Weights of a small transformer language model: 11 layers.
Each number is 500 + 40 x the weight over its row's rms, rounded and kept within 0 to 999. Layers, rows and columns count from 0. Numbers have three digits each. The size before them is the row's rms in percent of the matrix's.

# layer 2 MLP down, 192x768, rms 0.13, rows 0-67, columns 672-767
099:521433539540502477488543515502519459496452522486487480511484518554524489491528522439432501551565505522483500503448453534496460504516413528578497468543431564543461484454467537501517525457527506472432451506510482485543470530479503482438478514458455537515522495507493508416494552476522568444
100:466500432482467507545452428534499503460498577513473538440533502502561483511438515456616481472494500458503486454472510432556447488566501546495517560540568436502467595471523468575548532483500478582504505452489445523603502487486505487415527509490453505459499516575568530471516491453498551527
101:430533509531485519510565518472535502460464458494489534489521577452537489483509460527538552535469499502570495553512466532470396446539489489555543510547457572546512439501549557391581468458504497564443521495523502565475470524542469508512529553450502490474430531504511515481492551467522488529
101:563486465489555501547474473535525545601515512408422460527448557476514500524501483462508594425578486594400449520514539537523591500562459475453461472466461553497521454479590531534527530525566524560521514591540447498451518526540413497501547455543466509482528503482531577529535504506435517492
104:389519451442534511558456528527528517515544541501518451504431478506495472493538514401410457511479491523525516533543480520425524502535482466495545530569581596407514474564524535510537507436526527539580540484467504507496557502442501508482498474509491554514495500497511522481491485555514546505
100:498495548536458489457478485449441611554453395505532514534509526456508515507526539468597524507485494563503494524481550511589441574478481489534439561499609500422522467541464530587555523505508481493587524516571550445566512497414533494500502498529503535477546457419556546510492479531509537496
100:410492505548552493496458495544530535447547499394495523466468493469504549501542549515461425560555500468434468534486511564525432508490391595552482537521429444605451508477565475453467516585509511441457419484550437496545439505496499511475554553445469449466498491569563522505491482533551461544
101:471450554528525485479470508464566491584422488569484527514510525471447454526533531470476488561532502452470507436493490449469529486483475552512481429529547447466482587450459510474523529504468496475546523508523519457570521484460475494526451521538413583470466458412516488473538566521493566534
103:474474498467409426439518496492436454460454593477517508493443536524538519474495530473512489481490507422550510452495522522463518454519440410525453466424511494578482478515457489501535440444484482571465525474477559513506514468479545492502493480487554464498515586471432480500397503523483450550
106:557510522503449477480455455522492486481482447428489554454458557505471527548493530449516537510500503535535515502540511528515545541480445453551481534494475415519547576566543545627521476534437512446489450543473517536471555440463435505462431541496537484566470437476497502539487471525533449549
096:505548491544496494448438539509441519525531451512489409534490505551454518457514495457524541508546511542443552446539495510562494492461492528594538399532528472492544577465535514475497503447485518472466475508594529542483478446402541536507585593468464468504505485508580477535514508421531515516
101:490527529514500493433541479549518546497507477466487467518543461516471494488511535508470521526493504458462544472511505508523617530525501395467566491546582517509496453489520464451497460546453487586440532480507522519522468524479546453491520444501469493498474494552538460537561482510487501507
102:533463472492471455535576485564482495494490450501549553474516515525540503489494506489523449456479464498493496487518471461509517494493455492426428479512460515588463611446542482502470502505498506514483468519477509431535491490486507489570503486470490487498539503538502501498450486495494527483
104:509471478504440485523477501460510504483507397543507439522496415512545514515540533479502475394457492462530443487519527565509520421447488496574522559554428600435478461467509492525435561507530494536514460484514496514544471499477450498498521500510498432459546510474473579518539506522480537450
099:512551532606542506493519498572469549452471542514546499524511561489502521482453532549555556474484485507522460570559534499524544544487468469471578495497586516552524558496483490458486531474531478469519511535520549499480537484514437478487430484510567505485479485529578498584458547549552417592
098:436523490475556522509454563438561426433473500502428453576473491473456513468475456473564506450484504524509462475582491528496568469563519522526504552465425462541498470492529488456466528490480440491549483465525556509437508483499527496461548484489512566515458416468379489541557504546465529515
106:557539503466458510498551545408556508428548483566500530492510484556523445434534445526472454535493488484528538538483498494499477476425506451411536466538584515461512557491493554439500520483508560472481486491544430507550529514568498479572527477528557505528505504411577509425437438534546501511
100:532479465430546434516464484464509501540534442514507505512464574488456493452510450530542480499500495499473478415598525479546483449534532474535461460543434489433417526442546531478452500523488447494535515528507513515479454471541503479443488522492469470513499411485434497581512550543514502495
099:468481579516564562483497484460549492533469531560425462532502548426503450537475498503452489485451471498544476471454541557483554539521557468540430426490325505571497535388513483551464548498514514439508507469508482576482491538497512506463395488518448564408416454596519494481512567515497536494
098:438558524514537465520487489499469479426408487512478527481558480526530558492482463494419568545476485590485509514523587514477534444532407524528504552506487541451478480471498515454480531516464492491466562543514570556445498567505514521540506546514453550519526531473474491520503508558476504545
101:493461489513481531544517531457529505465540501484517451492522550515522491446508493474539509584506499570488487494489445472536571505479543421579499489513520426449511496456565542470477478567520496499605518457548552576527479493511480508550516504542525488473516554443486532523497520578485529494
093:417486479560546470513515484479499503458518514448473531484514487460460440480471516503511473518476488475486559509516509507451528535479507511588483460419379508509586444525474469529502532451582501491514459464541452422472471505562529530502457522517442450462557499570564466516536512498516459540
102:482499507568489552497556425433512481531505541504575494485497477448485457471454484461558438473520496470462544421452433515528459415560455505510604498510421489521515471479434496439536465487502486470479535445484488553530485474502497514545553426513541447407509503512453456484461444496491520472
104:521585447496422463533475475533445460531530516439498509491481513437424488464437488494507512476446505452497460512450437582447435500539516479511528472445468500470537523499554497505481495511480537434494544581475473572485518504577479492450487519598500486544579504494468543545441541540532521456
102:528501465459498570525532508485432541463546538489555566516545490477558550546560530518496560545493494475502545497445514447463488536554491593477571493478605482470604532480530527480502466484511552517503503538566592463553553572507532514510445478478465527498551517559438546465577526522481469501
098:579582486488537449481444489559507496562502528411488459437451484474468446525523443473481450525433518460543534402573486538463491525452533480473556499512516533495483448484446457465497476558538516444521496528457475468482502477532584424458460487448416463517463436485447481514560460555468490503
099:497489443515572452481477515577523531391488486491494522521495525543506511496468452515579570438520496528468494517515533578482553485458521504553534468526599509466559495530555466517473526518525447472445517458520486434475539521459516472490581588482526488421494551515536530450542448533513587575
099:571489453489503504499509464532474434534450477504416500503503473495535484479481513437527517606518500557426551490530501425610563517413479470577447500553615555448541460424466440522543514481465408485479552520456424530492473508529465485459436490471456491517543520530565511475456496497455513414
102:552515491498506465466507483462536551490540502540492458463538472485478445520493505476553438529549497585451497527532518473438555506507522561471413497447479422510514406507494487460532462469467528519476506569471485464480576461550481445423481474539535592561512492395538565578610480560514502491
102:494434464402525506516482501488504526547495483551500518498471505512494471548538470553473539514517506546460542531390463534526566476549490410487428476468467543533454466519498462472422562530490460448438524569441589517480510440495509466470470456465446561452514495429524472448448490487524547459
099:478425538503492514541553459513484536474500541556543551453525538479439474511492555498588399538502500479478523509500509467535465460532511536507546522480429455478484547523439446521474489519488536521422460364544508484474477472412461512528432505509469506470484475492512532476513559469541528549
099:520408501500494510536535556475508519478522544474466532480492470481539587473416544497480501584469491481480525506480518455476422477468461477422483515579430563472496528549518513466584556450490469483457495497538521520565555507485428540368471547481466518464486510459396491500487469501543486507
099:474477517467514490599501496505465427431440443509521457545459496525450611452475539525460449389510475513445487538476515448461618497505529551477413452530542553425503465515461523451504511456459530451585473578520581509482547491464471473546470534514488550496429570489492464484565444508451495542
103:423488451543538544553449511552480539462466537541489487547567450592540597476512534490444484493471523497540544590470551516505500486474522558506583532521381569565566506610467515524565503480511560528466531500516484509586500548474523534577542439528453468470579522507453507494446522611511570471
101:476532493485415479528513525432470490457484457504484523495489479487497471536479505505487459568458496497494428530453507496562498536461558534474519538410377457528537549539541580389479458503519525482528550462481494508466521538526458538500410517500525512596552498477563548485515479526502579503
097:538503538583492453490552514485503494466452513565562485494551512557499487526504473541478414529532483562497505528472458477503483452484471388564517505472559475517483494405520538557505510488527473414528495427545470532461494481418541527456570564547497591606442551577519501486476545515545482487
100:474440549499511451523495535475530425512526525389455449458488583484528456474457537452481464473520514507477513456520474466613478531459442534502470527465585451581575501475461476455481535576490496465504478516482513476512528446502465436530521540496463467512534500524526502472506519454546458507
100:508467443451511384448491565487474529520411539409531471545479558475525473461505508515505513464510508540512560517494431534570448487471542457442477498488497550516490486486445472530481478508489475576514487577544552472496460526508515484417484469503498500519484580449576514493461489489524517474
106:561475504508471467435490452482490499510473480541474519480489509554521490486499530459614550460504500488467558547505445471459461553484476506479461499421369585435483426520460508530496486414557503447479517578498444460514446477546502549512447540466441545481491518493436519495417442441474550478
098:476458528381502466530527491574516516509511596527448477479522462591359436544455457511541531507453502506511536445552470469488434548465445517360526501393402529469547501492466451557491427444544409464539471540446464470514485475512552521465607503552496486412581503463575586486442435531495538481
100:536509476564542516457478498510508555555495506519519577501567514463494538548523518464482550420502510563479515491537475592474440458448470501584490507538484478554496524504518556540485518459519559537519461543504520525514489548523500539603469492564518476533510545507519581509474533430505564479
099:541517508480520477478438505436392455565565486578514539520535499454479485537563451505529496485512529474509557508522464482497578513507542496530467522506522481516450502511411423640510520477515455463546584499579511488498526503417520497584520563505591512499505493492591529553538496459495449558
092:566498509512536524505466512451498519457546498553483587498519529565433520523474441494574492547540487497540494486530479531460488505490510440516490521509436429511563465479467463612505516462482532439524536461524492456485525484522536544461515534493490506452451474483486491462535445457478446501
096:467486554504477503549581463550446486509465498538506514543478524429511445508522450497514600479514521556499535531555576471445451526501521436457481499535542513486515432533529455458522527430519492491495506553510460504534464508450463372524555506467520526506485554501465506549482456469504506501
097:463485539508507521564471498536528536591547488372542549544493464429520485508503525479402485416514488542448529528492501512474531499508546496543497533501586447506480492485536540529527563531434501524525567418553423532522507544512510475482528514486548433525482450443520429439493461447478527484
096:558523513455554547533486471519562489518504499517430513518513529558525486487466469536462585498503498540533495549538509482475501551489531541478489493460508454453453505520515456500461471508526493506511512501508452465486545478492530488595552531527424516549503481444503498533494531523535411484
095:531446512519460541466453464520430541513577518506551450509564562512511546530440522514582554458498520554483420494506552505541427546451494486491501534564395466436591523588395554539460523487510483482524515498488492465517440534475457506469590472487489478454526520576455525459484507528505536475
097:472538502562486564531571527489510466494540465485528561486512491411479450498485501466507510419531490561527492463445487412495530555544471429491477561450507489428519476465481491501550525504480506551504464527460506536530470513574463519508503497498533552484506563531510525530535424472538472423
103:431510499509562514508468438526502519532459581464444482438504462486531472442472451471545524520484493469383480545567402506491468565483539540517449529517499510536492518542518371562447500520484496566473508534484469474494462457519404538529485459479521504536523478500560497478460475458458539445
102:485486527556637527490527496501518490455443535593467523578558501555452507445494479560470486393479504523453470492401489495429470489544503472501476497475537531502524501542469491495549514508534523457472505545523496488541467535527556520528425459465518562497463548499539433458490439488530508459
101:514554488532560494520523515549474545488520532473535498451531459496513518491499462460497474385570499480494536521478532477522462539452442506465502477526503468478584542418501505565473550458514469406478507480491519560511446520539513468465538497485539445417434455468541523430511585529505428498
100:549516540520533494518492448539419441596480574484468513537446417512485483478460491503424431492541517465528515520509483500477427476445514464527484541479516541550517479522512512432525510449548576469514479483460504505513542488530544503520530502478584444466459412495390484570433450437436517501
097:546457482511498468503450506449559460392501428469558510482511529523528398482560497527480497516506498527490481468557468491491529536466495440549490529435622554527509497535544549460540476503508525490525521515507536542503523514555472545487554551510519459582513484498549514510474545469464513476
099:482474466538461492502449474501485456484470454503552474451477520506475498475480526505500521524528485525460504428450486501508576462423441358465539516439511483479442500409489476516464476550521572528482492464469549449473460438438469542513447457452495495521527526484439426562496501451482415492
101:444456522561497532501424447447496486548538453483468486503555537472535456538524523445473460479481518523473445535464469466417470531533480434407433572491580461422513485526496478550505534466521481488526583448462470509492607518561561549450456500464455499508435449431506475493442554515485517544
102:535488503461458485575509438457437504478503578538499413586470477525464552495436473477468488504477482511523536453510480488472456533530527443467492476526483486533474475532571459571497542493486466505498440523510495490538456465499518466527463483526472421501561482465518494488498424504512501542
101:547491522468442485541509433468494455506522479511473526530497455484501493523437458493523450495470518477480467517489517507477568481470486483495466511469524494505503443463488444451501461521535484374483541456459448496471537487488475490557544441511538477504489443460495531482483476466466556467
099:482511471532492592548562487541538469454521473553526537538546554450465486519588554466527434518467504470412522537495445469402477529482515452510513544406506521586607515538536506484479466468543532518468498478493499556506515475503504457521615591516533497579402446489508569525522555540553440529
098:529532429413460496514507460546440516463498450569467491489488537450539489514524520497462545513463500435495502526483489498495533491517495501496538510520703551424518530476495514477399446542523511456473499533540527481446478587491551552499485474550554540571543504530490542468479527503566476511
095:482502506510491558470491498426545508418513606471446482476536505492486532530503513572497532524460516521487456512455416493398445521543557458596537399498566460494538545508478471518483503491514515560460447428530546442486466474461512570532500506519505464463520526488506496498490482552479505485
100:511498462476544489516543519565426487586495502491465494506461466480522492571509532542536438515521499526418459569447526521463452525531569485500455544549614523550529513555519514466509401550465441512564514607464446558531490555658495509452459479535469522485455453442493560561539549488479627498
101:482471510545497569493480440495454577395533425424559498421490428508580514520571498515505486489462503462562453424452529517467534501493490526576462519468629427443511419430468498521490472476502489520579564476540415530561502564559484516552551462460515472487574464463515511506547563505451528400
099:502540540477569490426443427439487512519553437517448538545509534483481524501519487496403546482455504536536518575514534488524523510545491512519506556620406534499537515547492527606502521518494483522527541531516540515512474475536502482478463408547480541511405517514569484466471529580369489556
096:505482573469538463496600517494531449510502500558444461487439454574519478487554503474575478440505493402490459505597474536547500448450430431598460476544412574506514511507484497529505519444525512516484520469529459528552497524564519513601465487515505464487510515446486450500483539519481468546
102:514505532460435521491467534461462565500452543477482438523486448424517542518557530469561601508540509477446534493469460558561381492507484471571456490551505542479483447517583495498506574441501538479500462465494517446532460554508446510511577576477466462512468506571557473557520512563535505507
101:477530506509573453524442494471445450505533455533453515502494545453453473490527538560475441535490511511501558486470507515525450509472517472445513471446541421489502569479472515494528520428467550509522526479451533520541587456455516530526515519549526503527588496469504468459541532505463509472
089:540503491507531504457449459537513483548489549517472434492505521462515473506468478501518578498486504582479531513545559490590535473519505594464464463521559444523449537517511484592496509554502494471516546462543489473508446504482542496537461420507515531492425524483508500538515502497526460520
102:505524530510527541505542518509431529594513394491458524560473525488460520480466508481408494490532502562513483500532434426521510483499490602581480558484363479459503441512567502555552519466468537466502471519513486479475491537541447482524482526514536565517421489501510501568531531406492506540